Weights of a small transformer language model.
Training: 482M tokens, 3679 steps.
Each number is 500 + 25 x the weight over its row's rms, rounded and kept within 0 to 999. Layers, rows and columns count from 0. Numbers have three digits each. The size before them is the row's rms in percent of the matrix's.

# layer 5 MLP down (transposed), 2688x448, rms 0.0136, rows 2479-2585, columns 0-63
180:510456521534532519467505523513503493520483491494525518496434514461514481481506512493509502505503488466528513496490516519473543518488537447535500510530455490505522506500480481484522483471528449
074:505493504498531507468514502489544519511478499474521501467502518494495505459495451465495508542500480505496478470488489462501508494485543458507531509478503494490509524524472503488488539495489513
058:509497497524472469502512518501487461506490521455523486503520451516487506504483504493543489526482486494512458439532463497505482460506496485498498499524446526473527461518498473515455489520485490
141:526517491467514501480558532474506481505533472524474559535482518479475474490507479460503491500478519490478494509482487460514498496463467481512489474463485512492481483499453491477504521465511524
099:478525508500466456474511503492456494508533499494525500501489480487501481491504551473487496483492495489514484500497545499482497489450431510533500452507491502537506536502465509507548532526494498
037:500506537498484508487470534473517492521466474511520494525517511461507510492515527494497503494507528512505477530529496496501495453502506519539475495528509500521484493493477529460524492463522540
103:512475519537451492461493497520526530499522485507469479518489493529535496457464541467467523552495476494462484484478531493482463506490510470496497476498438521514516468541482486471486483471480526
144:485476527516559516512497507544470466506527519477456537497507475518536488481501526484474535509466473491499514527520497460464548476490456471530472485550502465513521474510532457505494515517513489
044:529446535492515497534450503479452465471496450496471475513541509517517505501435545442477507493520493480463529506497531535541520482503501499497504506492502485488481497479460512535472523506507536
136:491520499527504455474486481524476569498509510482502512522519463512500480529528512533494496517540486541504464490498524489471514500514479491510513464540470519505495504498561475473494526519479522
042:505462514453452515506519553499491470487478454455520481482480500490469519474537521472450465525502508501493507517496525493496530522482487510505515487473497495495499486511529454461530529509484519
194:488518438503494469518525482485500486514512519488505510492488477473505497516500520495525473473478496467460490488526492499511484465494501529499502517525509499527518489512492517464485479495501519
085:510530507522516507436461497477527501510502505518520506502491497512465496497500503528485499464469503498489493520477514507501487462479512547501532503486521508581519528522492543470562483486545472
055:482487500490478521508514465477529458483483471496452441503518492499474503496488523484515511506551445497522489495508536517511538516545521505478512535480494507502498477537445528514513519513535470
086:475444518467463522473517492507480488477539521546487473481463532502490530479476501502448506512487502487510461493483519462463496516492493466496492479469521504500503488514538532502477525487509510
188:525461514511486516510529508441518453501545470479514501519518530487457441519481538535506519486471526496502510481509497492465480509498546513496515514452478527476519488442485483485501497452478521
058:485527544462509483489467510538530513515490509503524537515487508515507509508545451491522465496469533543518519513462504491490489543540502511522535527488552495540501506494506515526559493528514515
141:462510520499487490488536528459504491497536471524494517518470511477512534510476483464515458479500509530556516488517527479519527512501504569501516518480481499521525509526478492458489487502454477
069:513495474512503492470549445527500471521472505528479476494485488521495512492494515554515542512479498510531500481494531523532476503508499502464534474481523513518498510480511495480517482510526486
054:490488472487488483515479480545473500478491474564509512483505492444468498503471469511488499465480541494503511517461479514455482519520536458493538484496537517534492509483497505493479515516510505
061:507456526501513495546486488484494507489503475504485508519531514487499513472440542457491522497507525510489506497482558492482553499518495463490509510496488501452487501494515479541478511481477521
063:494490500455509503496503515511537513522459487536536458484485520428479513491498490516479488489505529466509494523540500502495510485495511496543478520488517526459506510499538506484473499523508512
056:440447514507535538486504484497473483538508509471540501504458472537528519553523460484524530462491510497529514510501509520532496518486464479478514500504519512501531474495454537523498504521499492
084:487505502492503521498505503506515462511458491461488535488478511497481493484512498487508503499509485506487510477515422459481502477488543507473485525521502470526477484482477501494494458460528476
051:468474469437485477536502528511537518511482520521515498469477494488472534520545448519491491464491511526528547508485495541507484494480481488510492517498533496489499479495536484524509504455499494
118:475546440514495502460484459508452511514530490514549484501454498499480500501473478458522487498493516505520513517510490560542508450514506470495481482538464506505513518513496520505515465513511477
068:478509444510530490501509472561485505504501481447504522474466501503480516519436491491504513485539455507480523462442513522528500485531543502500493518514483534513497482482479517501479503506541484
199:512521531491516509547478528490508497500492475476539463488509447501502486507459504514463483458498487459532461565545502514523493511483519539503496488549474454488472539498517528504506465520495503
258:502481499490507463456460510440522476493487518513504491531495487468537477518514531523496523499531536505534455537535523505518492525538528488504480538529465526510504495497539485544473518515504506
071:520539510482551490522477489512489500503468529491473497535488493511513507505505495538488498483484495497483487534475430504485457535510542493493496498476518509511492512493515483477512491513523503
045:480515498468489517503520511476511474474498489475521508539546497531503512487502489516482493492500541480515508508490518537457488473497488515508535465516531529521513475503499506488476532528546483
051:468516519505491497454495478513539515511512482574491515521499509478482515477483499508501551483485550522471515505481514514509494520507497489529524501454554535539516525471479532480487527517539467
078:526505489499513515511511497504464507519484487463533450500497506481435535490488505467461515511496519503481492484489516520531498493538563510517469493516563468576514522499497544457481505497561509
052:529524541510521527454509464512508529538508543462527497515466465474486513484490461506487492486472485523514501514513490520510490484503449510562474533509474519531513538549488545496482515515527493
146:470491473507518475561476523499444524484504506503461515481528482467472513498501465517521479476520480541460452475530494532499519503500478508481492469558497508535545485558512498504486522503488557
062:559447509500498508487510505505514501495483494472508491512535487504474501476482523456529520528552447535477460483531530487507508476541498482513508481477500479477522510521509511502469497461510516
047:479501482507498512470522519554506544492497500537458517481503501465492483470493438488480496538521529519518458496524461474468519487480480486501478481485514546485520490514523484435516508509471502
057:502521536486496530488484514543533508500544529487485468503444497495486522499503486509502459505495483510482487491486455507465495514475512499507509502514528519512518522543510505505495504455512514
059:495520509527512484476462491490474495519474487485516514510522465512474512459517486492508461529503522507513475526520494464475494475517518501501506480538517501501543479526516532470495508495477535
079:521482520493494511497456519519503527514526525458478477509498451498528502507525533496461486479499454514469528555484527453500468522520455483501469511520516519478535475500503523516501516491477509
060:510470534501462504489514519487459500496576503490462512518490505512525497488446541479443515530499470501478511535456516457509533494462523503543458505474467509461499497497527482470529465470451477
086:487485534486496499468537506528495500458486518524482498468517514500471489470512474535479513503471531481475468496524479501527465491485465479523450502497527524514493480521479477464498505507528531
063:512521498504492525488485519505470509483509498515539519475460499503458501502538454509522518513493537519503533492475487500484512527510560504491523492510525523514498494483503513459496491516554435
053:473518498470482510510495519498553508506496509527501500488508478511459535497492513511500549496508490496495531529503493525508461495516488491507512516499511517512484475473495494509512482486529520
197:488511517506500506525484495478489533505458534496501491478499516494456527480506537489509527512476506500477501499527445473482496520514509521491496483524541523511515505494463463448506453504510516
055:515577476488537493483495485486489517516504531532538464494485514518474483515443482498504504464507502493525500516508510528481470471489527510500498509522503498567481509486470514470503479495508472
093:455495486490502512543504514506472486487482508547524488477504556503470512487474495484521514481516503506456514502514462584518526494494552511532526515499473471515513481526532502516516494513529507
251:521466561484439536518496464537492480489536510439475502468541481539502531497515539519477504518483512477479491491532531517535504505470504492515494517530463486511490521495493491456468505512472519
106:488480510514445494425540520484495471516528495575463507483472480490471535472511496530485477465474511505492557526507505510507476467485500511513482467487516469523529465494471512514502532494491540
058:498496524491481491524475479511538517492477485500484522469497527526491437485496501513494506449471517492459518477489492492506467502499488493485526534501504476527462454459462506513495483476500495
113:483564521469556500495496483512516537516518497484508537483492501493485507490499473472548522499483519525462508469485499547535503484525497505504515478484530469541506494478503501500487521535494524
196:513532508478522500538524485523474475542539481514496504469498498518530477477486510496484518467453439480498464511542473500458521512502493479479536506479497477558505514489495493504475508468503488
073:481525535472540506468506492487533512505500533469482522521477495496511517514517478495472462499484481491522510519494485507466462520525526503496464512494507514539515554457527496456486542515484503
062:480543459495513498471509492531515510519474496509509476480454486463474546491492443525505502486503520484507517497514467498531480542503504498494525504493526511546499467484521499484524511548488548
050:464468494467509496516494519522522511517499463514481505512494483513500560497486520549502505472488499480480492514452474500483506499524507500498457502536526531545480505490501532518498468458520487
047:511502494481474524525499504475446494498478524498528466479491499511513500536463492486497508502475532510485495508458478524494504507492493477472504481508441530478491497488494507519495488508494496
210:524483512487448486541483474498488459527510517451511502495501484503510486483497507483497518467527490495466488538509513489519505487465467517523520509516478537529500467496503533469506486496509499
052:482559463474502511484480487516491522521484499488546473482487548501474506501482498533506509493491536505482503476472523516512484521530507462512495519498534517543457481483484558475488489511527484
088:504457529491493508555505493524512506508516506518468498473468514506509477514472517519470505505501473503504522463493506491499521468525461446498505512537469484494491506493494486504500472493499481
055:506499501493563488495493499501545550521456500533521494471500519497513516508538471527520519488525550514488455474512499476499505491498498456524490496497541517553503496479479467491482461549540451
152:458488477481516486525483512503488514469513525524518500464531547475485526523487482510547487528484455487512486503487470498487500542529529449484517546496547485478522489505469472489495486492508496
051:549496530483455473484502480513483499503507501533474504502467498510506494494479484502503467471478505496467490485506432460516513516483479520506505492498512520499502503495475475526488478497484507
052:519450538519490464493479464499499493490509511532522469475478485500510552533506501467497482483508517514521521494476521474468494502490500480505524515533523456542492521494462508549537513519491475
052:519516498477466536497538512492508504504469501478514503506503472482506492511523478506505555508469538540486496507500546551504518470496448494544499512473517543478532475506519498489525544530501528
218:507505491494468471529490499517465529483472482475507481467506552518489510468497465531487506501495496481472489530513490470488504493456496486472493476500544499475496508445481480496563509479518502
096:506524500454510510481520518470534545515447486532440552511544493487525483477474532467508478488474515461499518458498484494505516533469517513540522525486499500508457511445497497496499478496470534
053:476532511495517480482500474453540514484502549500488484461508548497456482493524495484529497486468518485465506464469499537498498520503515476510521529483513456514456525505488532440474516492531478
186:500447480508477490498521519455536441527491503519478526486511525500502509525486506487524517481518542497503457505503509487498486521538520526511522481518577500471515490485502528466530485448467504
097:464521489453491494502506430553486515502505483551458493496508500483479491461520488494515498502517560509472483541518472510489507494517505500474504506462515520521495500520501496490498495501474521
058:513507511455505491476472500519563520492534527474470517477479550486443533491512472517544469477491496532483524475500504501501489489484496485489505504485554514527466453498505464471474498511523441
135:512509516510496477512481513442462506492499491501536521493492494445510460547500506503496502515538446481522520513551507454469500476455497474520481505529491481526542520483522518478488522506503452
049:473550485488535512472495492518485543523527530494498462474497531482498492503521516520478530484475471518459512522483487481526474545490495476525463508521504497477486489469504503465476509502546477
049:501540498494509514520488487530507496490502462480532479480480480512491501514521503479530511539511537472513520546471522516473449527474520510505507489533499502512514494494516545515492527490534480
073:513538524568527494493499503512480534500527571476484535497460490485480493498480488499462510472493482493494482516507520473498481500522559503487471478535502520561518516516500499459483509527532485
083:507418505536444498554493512545509508510517498566481472511506468507532505493491539520460492485498467509477471532516466459477489516497477486513446510493494496473549444530544475511474475496494510
066:543504544512515519524501497532473501480544495457505520497484494514514509483508502509492475487476520491468512470467502522521490529516483498521537481514484549501520541506510494500508507514463535
048:517502535495471496466510453474472487517505506536514488480522477519512483459514502538542504496490516533474490489509517538539499489462468502491518484513458497505506533565518485467466561505493511
054:458474514486465460508472487507501484462539517521494496508433482508495485491451482549494477507474519461479504480492506503498474516478500470486491518496460497499518496517453544527504459472507453
063:534485490483499474514527532488527482513488507465542508531494514545488525530459523493458482487488543491502507492480517520507512488530487503504511466497479513495467512439533504509499500445499516
053:454487494462511511485518501476466480492511473461515474473537507517454498490487506494517528471484509493497533473481524512510510509492501458508520495491514516508474481508457511473461511483501468
049:528501513481445462524515483527541474446506526517505517484560489512466487511482523486494523510518510495527486527472508540519537512517501528472509461485470502515529515491475503527520455492477520
059:535500498525485479529520506444495445499468522472507493515501490514511495548491477504493473496506506466518502490541525534497515458546496519454501477486493500489468482544507494536504513466487551
070:542548522459517522518476545497439518497467485469509488518522479533472511500511506468517484498501495551501483499543484490510507473519515518526519509519484464475479507486504477539497475541497518
079:489523501499500508528517544516496475477483511468476560454526497485496483489494532508488557460512472520540480471499475472490520517490484483488508488482521527541490538522510507423472507524473491
069:485491501473475499535480527460513494500539476512491474489493462526472531488475514516502478517463490541501546483544551536499515446493474513520473531484461480498549488504528479508503514425483509
051:519511484492506483505509463532527521483512495535532537464489491490503484488506481513528475514501503540515506538515479499507492504492499541474453490506470497527519500512495503513501467480470544
053:508460513526495478494516481487524509508491455488484487479557484516500509463471503480501504511521524497501504500501565509503495475486485466458531499510470483517545491512461517519471524525499507
189:498527482494504501483471538437489454504514507491509522461504511501511514523508519521486500525506489510468508512520514510529463504500464453532497487509490477525538487467486497507520487508508537
058:484481526534468492516509491515506531483485473504479498511518469510511466494522559518453513496471548473506489529477530503478493492496475496542497506510521467511563484475489511504511498503475456
084:460503495493476497505548465541518504464479461516459471511493517456513465491459497541533500475495584471506470516470530505491543508539514484497487505470563538530512514468521500470494519513550457
069:535482506491460474498527541519511466494487529524494465521484502498493554485467511491443499516492526487485492492486471521512538540505498472554523497515518505474491483482510466522500513510488545
127:503512541450460499541507524485526495513486505462503504471517492496504500475480503516499514489497518517497512509506486534527487513473492501485496510504466491505515485506511489484524497447549543
065:494530516524481510518456527485530495478484482561484484500536463485504496455492487518542553540505505464477522532484522530508503467500539481502516520493508469504517466537524516471515528488492492
066:530432520528454505501527472499473470504499490566471507519499489522500485507441473470505501502506526484486477522531503472498534454540479514483530523523508524461498456506497492535509485457476529
059:473472535492479540483529474488479509464513500568484461490495501509481517445489505498481492533513454553526528489482515484509509543488519498505466485507471516505541546508536521517506539486495486
104:482516514478486477507509523508511519518539524564496505538477531521487482496514502491505494491483480489469527491519477461500463489541495522499488521508497465480517508535453453525508457470512459
063:494492514495520495455456503473487482525512507463498498482470483495494510487526496494506482465477485529491530469499538512553512522458511531549494529535446512520491546521500520493475550546535459
195:531547516494471479488480515438502470518463505485504479488468501486508467541504538527458505523527523507538485504485511493522478478477541492535523561518497519521517510462523455509481477524522488
157:518498477519462503519492495490491487497465508515551497514528520505479485516510492556528494474553486532476492563531509532501507512472541468556514485504498513474522441499515499467515564528508499
058:539493538560469488514504535487560489526505500521461525522480477504505505492498537473505513494557527464513532510482470497486524476531544535477549506517490463515509493490463518529510504468465484
056:491518501453532511470479498484523538516503513504501520511525501484527533498520524537498508456493515493467503537516505486466506518471457472550500524492563500535482498561487503444509507532515498
064:521527531496484482491482470515529516497499485457534509474508498538476507511477493486553516507504516580502519485482505529534478537470520475509488453490472468554503515494489504483525506487517501
045:510498502508502488490510484516538507486481475538484513507475467477488524494464489476516509482506508471491504468475538515489554504518494492494517494521493531563499488525488523486490498539497481
074:485523514496530528523455505501476529527518508466491492492475495483519489514497536501539533478503501510492527538486522479534488512481517493479482513512515468500498519450498492481501482529519428
051:466478531494451477473495534505524484507528473479511501555495461507504502495508532509486474531488482490506458548490527477462484493508454520569535506446497510479526500506490480495518497484467505
043:552467527468475502538543501444483529489499495504505516509543508491487491514509484495537477486506496476510503471536515555536583467528493498510501488512507495497473538490558518465530495510487479
053:524487545511508505501500490504520477488511502482512508496528441502513495520490550475517511495517450538474529472497524511510533500492473521485491498532494482470513523508526509516493509466495496
# layer 5 MLP up, 2688x448, rms 0.0203, rows 2480-2586, columns 0-63
078:512506524533486505528495549507515495507489472533487497554468514515539515516524535508509493476487526502503483511521494492450498489484528555516451512511511534492492495521524506443515500458512484
062:503520533456494519485447511503491524531525468487494518541489557475464512462511496481523517482540516491491536582462524498482500505529513508473509515483504499474493522489499552474535481492478523
152:478497517527481493499484470499515535504495532488516419478529484515518496481503498529497490466521501536505511517505520557505492492495480488578502492514513447466488482498488523538495485536534505
094:495515481502508513496513474511515516482499494483503513504506506517471493468501490536507522490508542476521508483519472495515497507601511499477478511542513492457507479488482488515476482499504494
052:490515498530478489499509510514508485481502500470488489479480492504506492504499522528489520489534459480483500442524520509543429539494474498469509533474502504475531507501488490542474497509490466
097:515520499466510482523524489490482507526466523507525508545513528483475492482501489498548511493511499498496512494505491537531492496524491526517497518513497481489498530501502508507486547532471510
148:522486529523498509471507504469524496499490495510503504505446507498493475540532505526517478485532522470479479441486469445495512540509525508478524489476504484545505517544524478503476471468488462
054:464530475479502504443547470530506528511486572526545528458492434475513459480542506551465456499487511543521495487532455520431477532499475515494462496520483497530539535508530480487532547465470509
126:520512467496472540477493495507518482494496493500489482474494553502523485509513509460517490455501502511515530528458478472500502471537497484491534468490468476485510512482489499505518497489513496
054:492493510489549501513497418517501526512502566465509485531486482528529487515469504499510503480496465484518490485511495543500516487502484468510479511554488478491499501502464506522434502489499463
177:497442530501471507497500539475528519469510503503540500495507507531504528499523485518509485528516500534523489498499527510494527446538504509538515466525488507476485537472496482490497542473490506
088:503465500476503533548541449512486550528472453515486507507510531473510500480527478500520492534498491499502536522513507476509518498525470469478452457503501522441466528461529485553497488515485510
065:514478550506516518513507545526500501507517481480512537491468471492530494512486508542448462492481562537488501481558425487507490479466503513480495452505510502507486493505511471513495447465485488
093:495559473514494447500480521450487548517453487514512517516509492495503477507509494499545473475500499513515543488492471497495486467487485510488502501510484508515549477463444497499500490515473465
193:516495471489491512492497508482513508515459485531521483509492462497506526526495457485507462469469515480496509500549506482509509541552506476504478544519488494505486518514483502488510566477466493
069:513480486546473524522553498465491475521488514479508460462503521472502506522470565489482540464529509451469500507510523517543513459477505484475520501478499487479492518512480487468473531502533474
151:548496515476496479502480504510516489519466541507498451540523494524483493492477495474477514494466519496488487548474490500445489483510507481497501480497548474481496487484515495491520511503464498
085:488511519490515499515472542472504551480504471491528517488500536501503480479492453456496478496532487499475516545483471478496506451518511486528456503533488492494480490512503489494517479509475495
059:514529486520509525486490503445505548525515538488483484516475515542544474474512478481514472496533452499533534489518533470521510479528484535508489513521501495507519483497467525510524471464493485
066:487541472514470484460492513526508476488513542479506500472482458483523495505527496535499433502469466500520465477515455545498420518468488531472495511480515492498535469512508527487503493507491506
074:498510453507502499512466509523484485506516458511459519513499464513509490520526513482505492522507457508487495474480512514492512552504484506478498504515516460515508456500464466523481472478470468
070:534526510492479473496515435512533533468478523493514487478535515461499499485510502514504488527497502489480503523498507499479489492518509552529475510480511498492526483453561451536528484502502524
089:549493503531509490508504468466505534517516545514543483490529463493505484505491532502470494481504501536505496483491595515462493526521450493506500509527501524476538512539510512499513519515465535
066:510522510554492528493516434477477495503510471488508473479535486482527469508484538499501535473467499455446454498502541507463496502501491502476509512486472491458503479494484473483495495536498508
121:508445499494536516498507563551561475500472481458527496503483519518531501460523470529475546475483478474457474470493487454470459491486462550528514506457514511527483509470528447554496516486481512
077:545490522482507519461541520463515535508522513497526499520512514460525527466537489545482487491451521501511505541529512485481490541521477530516494478465548502484486514523547468508566515499490551
191:502499502475543470476533510481523549528532529520486511498496446443499491482504462457514457533449489514563470446475468500499514526497483502497485497505519477493461514566520446517458494502506495
226:517477473500454507506525499479507490490490550494474463514475506495521494521497490495483478490490500468497541481523534526514472477495465472532500500500487492465494522512512494501458499493499469
074:502481479547478471463534472467503489499508496514507487500485517505511489509514511492522515456524481457510538469483547474543514488503451489465498502542477490487538495539460551513484497518512463
053:482487524524487496507473468526488524517505499482455505483449483506483508484492496522554494496511508521510523466471477463557541492469501465464492515496487488511483510478518524529494507462491493
055:540507479466474474527518476487486453508455544463512477466483490502488520546485504498510466509478495476499488540491499497517500519505499481489501517556528474482481495516536451544517484494490507
081:494531519481505507490497500496528510519484491489485508517465485478562484495514492552570521493493516483513524485539519505481512526456434480546484475499452540436507474505504497532530442505487498
057:455491474469473489535469505472503493462469436484462506486492544497512507476510528492562546505532542466525561465522517465479466526502492503444526476464535497447489458461494492509508483498496533
157:511478509497500505507518468468524527541499457490545495493509549533519506443483474466502479515491509464542515488465518482470478445514519497531497479487510496492463499458502492553505528483484514
071:472501483491510493502486548486504509509527478514497488513451497481522516467497476553446451500477534483485531498497453506475498519482514504456495534467482527525485496502498489500534462517510503
060:530477526493476513526456542450483494504490510502537499524477498546508516496492505476532486459494470476477530481481471503504492493524474504488512472521496460506451478454484524570482505477490485
072:517513466479491476513496514459468482508471544473513510491515538508471448493489486528518519492507532487494530525490521470559516481528475492478521515491460492485530517453495485476457496530507497
067:523500498481496490561516500510516492523523494501469468508493589487540488528479525490478498548525496477506567485479516528512504476474500518479496509485519524486456527495474527487480476465524469
083:464536467471476465476542475477492485478477491503505528475497562523490499518474506505557486520490538457521514455525454554514503472491528507490561493470472494518496533525464495485494497489523480
064:479518456478521480491466482498516531492436480508489495502530463502502474522507501499563474495505487472511502473529497553459480519531450523502512504521522461512506503480469491517483540546543506
096:505495487517526487520488487477491511512503479496499494528449478495505530515515470470511502464542466512517539466498500478501521486526480507461518468522469474517487516510499509542490534489456485
066:520453508470510433528520391493511522491472506486506485519515486467514499484498525514488518461492479500495535526478540508471522514485458488536478490491510500495458473505503483534505514477470485
059:504502491495506534490524461508491517503540483466532516448504500508546478480505509531492445487480555529513468464506500479479524518466494525484501478513507549491490518519519451503481508517471482
206:483525521531491522533498510466514490523477477514512454486480523468527541526536481533520501485511489475506484507513513497483457496554491527501516498492549501490452468480480489514523480458513481
065:519503505512491514527505534529498458444486501492453519525488498492495517474519483558488488521504523513454494448507493469532487517527503506480497491477498498446544504492539505538493512513495500
091:532550533498480491514474491550511517524495520500493484511455470502539509495481452544503471456498479528531462504502532476522508490481438469491475497503539530484519500512473496519484462520495438
222:505474513488503468490506506515525537502490498495519467504484516521493531453524493547481490513448503524541492499482502496550455519486481521483445496522491536506505507496531478476506486476468488
100:479509500473511522553463550525506500455466488504540504490498550524515469528501509506510483507504504487495467525520484462524529520536474520489488491494495538498492522487542510533492488503519472
070:547530482505509524498528523503492485496502515507510510490530480471531543530514523512493494500525493531512477520519502531498503526484497516503496474504486518450529550542554505497541553514481481
123:484464459508485487524530499475526510520463512504512482492511487518511519496475541536477496520498498495548496513526467470474510521434491477492504466503467531448494499494501520483456490504477524
183:550496523498505523493530495551554493550530494477519511521489499480477517509509475499475443508470456511518508461493540485469502531498494534491493489522519496491456502479509487508507529502488505
080:512497455497463522532454549490483481493529499529505503456528488494493479481491491519525534440511516520430500470510515503535456472505457515491525466517503478489536456529472507517494463473507502
069:501475537525505508547459540474522494496503462468496515514513522479524487522521515456505539506501453512504500512429501465473528464492460499511493496506526478492482497547448527476483453458519481
060:503512486506512523450524458479482495461484493490501501448497513482515491510526497471474529507507494482506521508538528465533508534503460502514533504498512478451491502491505468483518550528475492
059:512488492527509493505469475548524498482505522524454499533464472503475503476522513490556499495519453512514503499498510480484525431493530521493515501501478447508550516470509492494492540460500483
193:497483490519489512521535445501562538474533533481514462479483498515507489448522506494456516545450541512514479514468454501507509474546469507523489503521524494493460509477518521496468540450505499
060:524488486530505513540534475507526495538499509475517531496491519452529493514529511507538501481495499480518500507511541489479483504460509592471506491504461514459549554517521454481522556498484511
087:488509433461520510450490510483506491501459449490516503487504505496505491485505492470537523499539530461527497569486497505457504526455528581529482540468505483495498467515496500490500536500484501
062:500509507531496483495514490504470449502549496506472490512488497477497528514483540507506498500511472488546533501473508506501462498495505525482517498479485493465542451514544487543517534479455516
166:527477513537534531534512492526483520522497481497534489494477463493490504486511487478485505487467474554508486536524500456464473483522504508510453531499524481484454442527505499477529525506523501
060:500513461520528518494522525474505496512477543477529494480508517491483493514519510497559486542531498493498539536486546486452515528543512464473547509495516473470492473516549513479524527504493483
067:485551480476486522442513550510496506518497508497490493499485555472504465448501490525487525492493509513504492488520500483500527506522487542495478508456489521439552489516527479474480513462506513
065:487474462458502481534468459485478519488535440473500502499480536520477525491519540442474440496522477470504483476477465446488493481469515492458504458522472463519474499492511497506460478462489492
210:488500482492482509496485522524499507477488520490554472467454550464503513477519447527490503474490488471505546491475519500514490483498515517479503514519541517503519527478533535498539510516509485
095:462532480547520507475503526531488473494533517484490466499483502512485505503477513540479526504515546539529474528510514484478442527524517513437499469542526506488557564532499493505485517515530490
060:519484508536505535529452513498494459549499459501519485551493458492519504505486494560448509497499495471532462560508536489532472495456494559497457497494488549503548528499505476460517487509502483
168:486535515490536490513479460536480546427488499492505500511495444490454476496499495471482469523462439504494540516494475492493500485488487477488462520482459522499479518515508445524486516515502504
100:470542504569480498493525533476528498495482545512511496494527503508534528531481497534474521531544513485476494429463507486523493480494478546515487528524508481494530484502485506474517483515525473
064:483489509539507489497507457450489511565476516482528480515488454516510468488488505498453506512511470467515483537491519518525496484511480513468488513486466511485518514502485542492495508496500514
133:524503507511496514448539458488519489501524494513505499499509473451530493483484446493466498521502549471554499469487518490522462533579486501512510498489483499487511484491537481523490524558471500
056:505458498509495466526456480467522492502452520530535518518490487536533501504511522508573482514483541495571508495543519525503522471443492539485552442476484544503509530498485521514498527491479514
061:522473499492462469510540488471482486486478530539438523516466507487497525500507518530550492464492451536514498433526495481522535484546505491467517483524497493490504505488482465484460515493501514
077:496494501431518479503528489480516489503481455511528471497488536499537478531517508525514503516494481485483522500493499502496476523516480477530533490486507481459499504519506512523546479477480495
086:448558499471512482453458477478478500464489522473520510485495549515496479476510456479589476500516526467500538493484497560529524495557505500481542466510507491506502560470464521495498504506518486
068:508493494474485466459506502490509487518503519474507472468496530462473511544480504443510526492535515505536516551503488466476474503479533508512500539487485444485482475498500480463515524463512497
060:479486475488495502518452518527485493493503498460517495536483493508459509530480465449455511526510472467552494518476484450502487471514495515509486507526481490520495467449479515514494505497494506
063:514513477484544523508523480505501484524458454485476510491543502494521513555530516460486531474491482547462484521516498492503522479510491496484513486505542482491485445459522477471476525518502519
066:495525478499511516466495439513487525521491503485499509467506489476493480473538495515510499483501472496507499497518558488473474514519523500497474524536529466447541486522509463503486513536477495
060:490501496520531505520537432520513500483503539508518512522463496516516520497511558505464497502487474499503457527500450525433486499454520536491452512536516498505516489521572472522498498505530513
064:515477495476542556512514508470450524546514429508467487521453502507504508486504491483523483450477471500441516485570492461498505492493520466503454500526515487507442504503511480474481532474498478
064:503449522494491511512504543543503514467528443522455506490485491486463493485498495484473511514504469543478455499484470454504504502492537476510475478528492468538479538495501517479482446500527452
076:470499477506481483494490469504517518523488513504522481491451537481520483469518515493497502496526486496512529493498511513445513516459488505489503492491489526523495477510493533460496526464486495
087:512488502463510511492452488484508561497573514526533463504455512528520492499491488499483477501520506479483485559519484504548482506499507533553503552529471481473486455462510543554509487493504526
078:470465504477509502490520467562484508484477491524491559489493500502524490474503494487489506467520521497523501513503477492492497486509525458436514460516554492501465461501453526497442495557503506
062:514465505505481493511524515459463477485495513480465485530525464500508503525492506489464525449498512430486478465524472491483498473550509465496536505474500492501458499492522525498493568531518494
062:463513550452487510517494541549481465466512522515510522513489505526491522505511471484497493506498489500534460494512433519553489505529492528519455468491491513487471504473538532498502465477481490
163:501508539533512499521510443506529551494474496528536469471472471493484518457512462525505503449514514508497463490504512499474526532503511532476497495500536520524498531506500494534514498450487458
070:470511461486520499479474588504500472490501507509514503495499512500455523507484500447564501472500455543501498439505490513513502531530500493472506513538482506501481534544488494527517501477482496
085:528458501512481496478495541459490489522473542496531517513490468514514533507517516490532510509509445489473552490493466473523463524518490519505516532528462460486557441502489505520517492525440516
074:473516500476516532519458508471497514509486489500501499481542544504523444526515507489508469506499473482540487541483524491466471489484500500477520458463476517499510490522502503455506487452533488
135:456492475531504512476516442490507504496537486513492521523466468511524477516507522514482518481529483553488532479498563487484510480468477538533505500501519479506493508505487527569486519535464485
082:482469539465526505511481488508496512505495472511485524500464550489478491481505478459458455491520461554524478446525486471476524514467474483479471480490498526543464547497469514492471438484509495
069:495512482482515477473540514498494512489479514486521520468499547501462477511501501495529471527523463525525506458521483515464462507484509499502475508460461469526511565506477508507514528512503487
073:492502472518492501488457457504533504473469505534535537482521522499525472539478532517542519490461566459502507486537458536464505454489486507515510555506520485498487432482489510514481476499513499
101:502529491527506502454480468510514500490457465489517493475506469476518504493489493524480504492497522487531469510502533539503511475470526477484520462471486525517494472510516541484509540561508492
069:504501477449483498477539454515514507485485524509540530489499470483506481524515504521485499531476509490539509559529490472503488498557479485483497480483545504475511473481504475514535500474474501
180:518490489560512525531472439489538507484512500556498526524512511482480517472537447506491520501491508512466491488501529504455488511495491515512468491505509470462454491490510515506541534502487474
163:516492487509510491481486474471517507488497465509494499549471473491480467458493448467487496505466531491507521543506467440489533478571497483507488521466502545539445536530477460524499540470508506
066:496489489427499562469520489494486485507505547498518513493513518477516507509462519560467481506468494536443492496501502510511524518489439487502466555461517543434522556523562484514502480486500496
064:481493516564488482538538513534496513470480503507485491465478520508521478507504500463496532527519454506522482425471469523548502502494531530454483500498456494504533492486500534522487443473523474
067:457491487525496550502499464516511487488500511514507472501492467462524517474520545495481516485493492434466479496493494515485504494538504539510490509525558502458503535498506473500469479505534539
055:501486505490498539524534501490467489535495489500510517467491545465505491513488548502485549527495485513495488516477501482487469540514466477481447543502531450437532530505519470488529474500487512
077:510501488528493420505513468493524477471487519513512495518470517530524512514533477509497509535516494539487483473499491549518500535478489545501511493483517511487557454528513519504460492501487520
058:475523496443538533531496495484504532520483450468500519474505543488459491499484467504518489477519485493487560474514479515512492488486505443437482531521493479524455460503490529499478493528506479
051:475501455490500495475466460540498484533507496492541481493502468476517473494483519518517526520503492549524479533458488478473426548458495476481498537510485483521483432522478528523475506509458484
060:488493502496477464504474478525479514480513469488476469516540508498491491470490484489481485510481526459535475514512478501496488554520495488539486495495506499521476520436471459477481476559496487
054:551484498511515531557510467506488505541518421519503464466512562473494530477449528481471525484521553535489467529505528514489496509441516535504500553451503513468488484470529461513514493478509510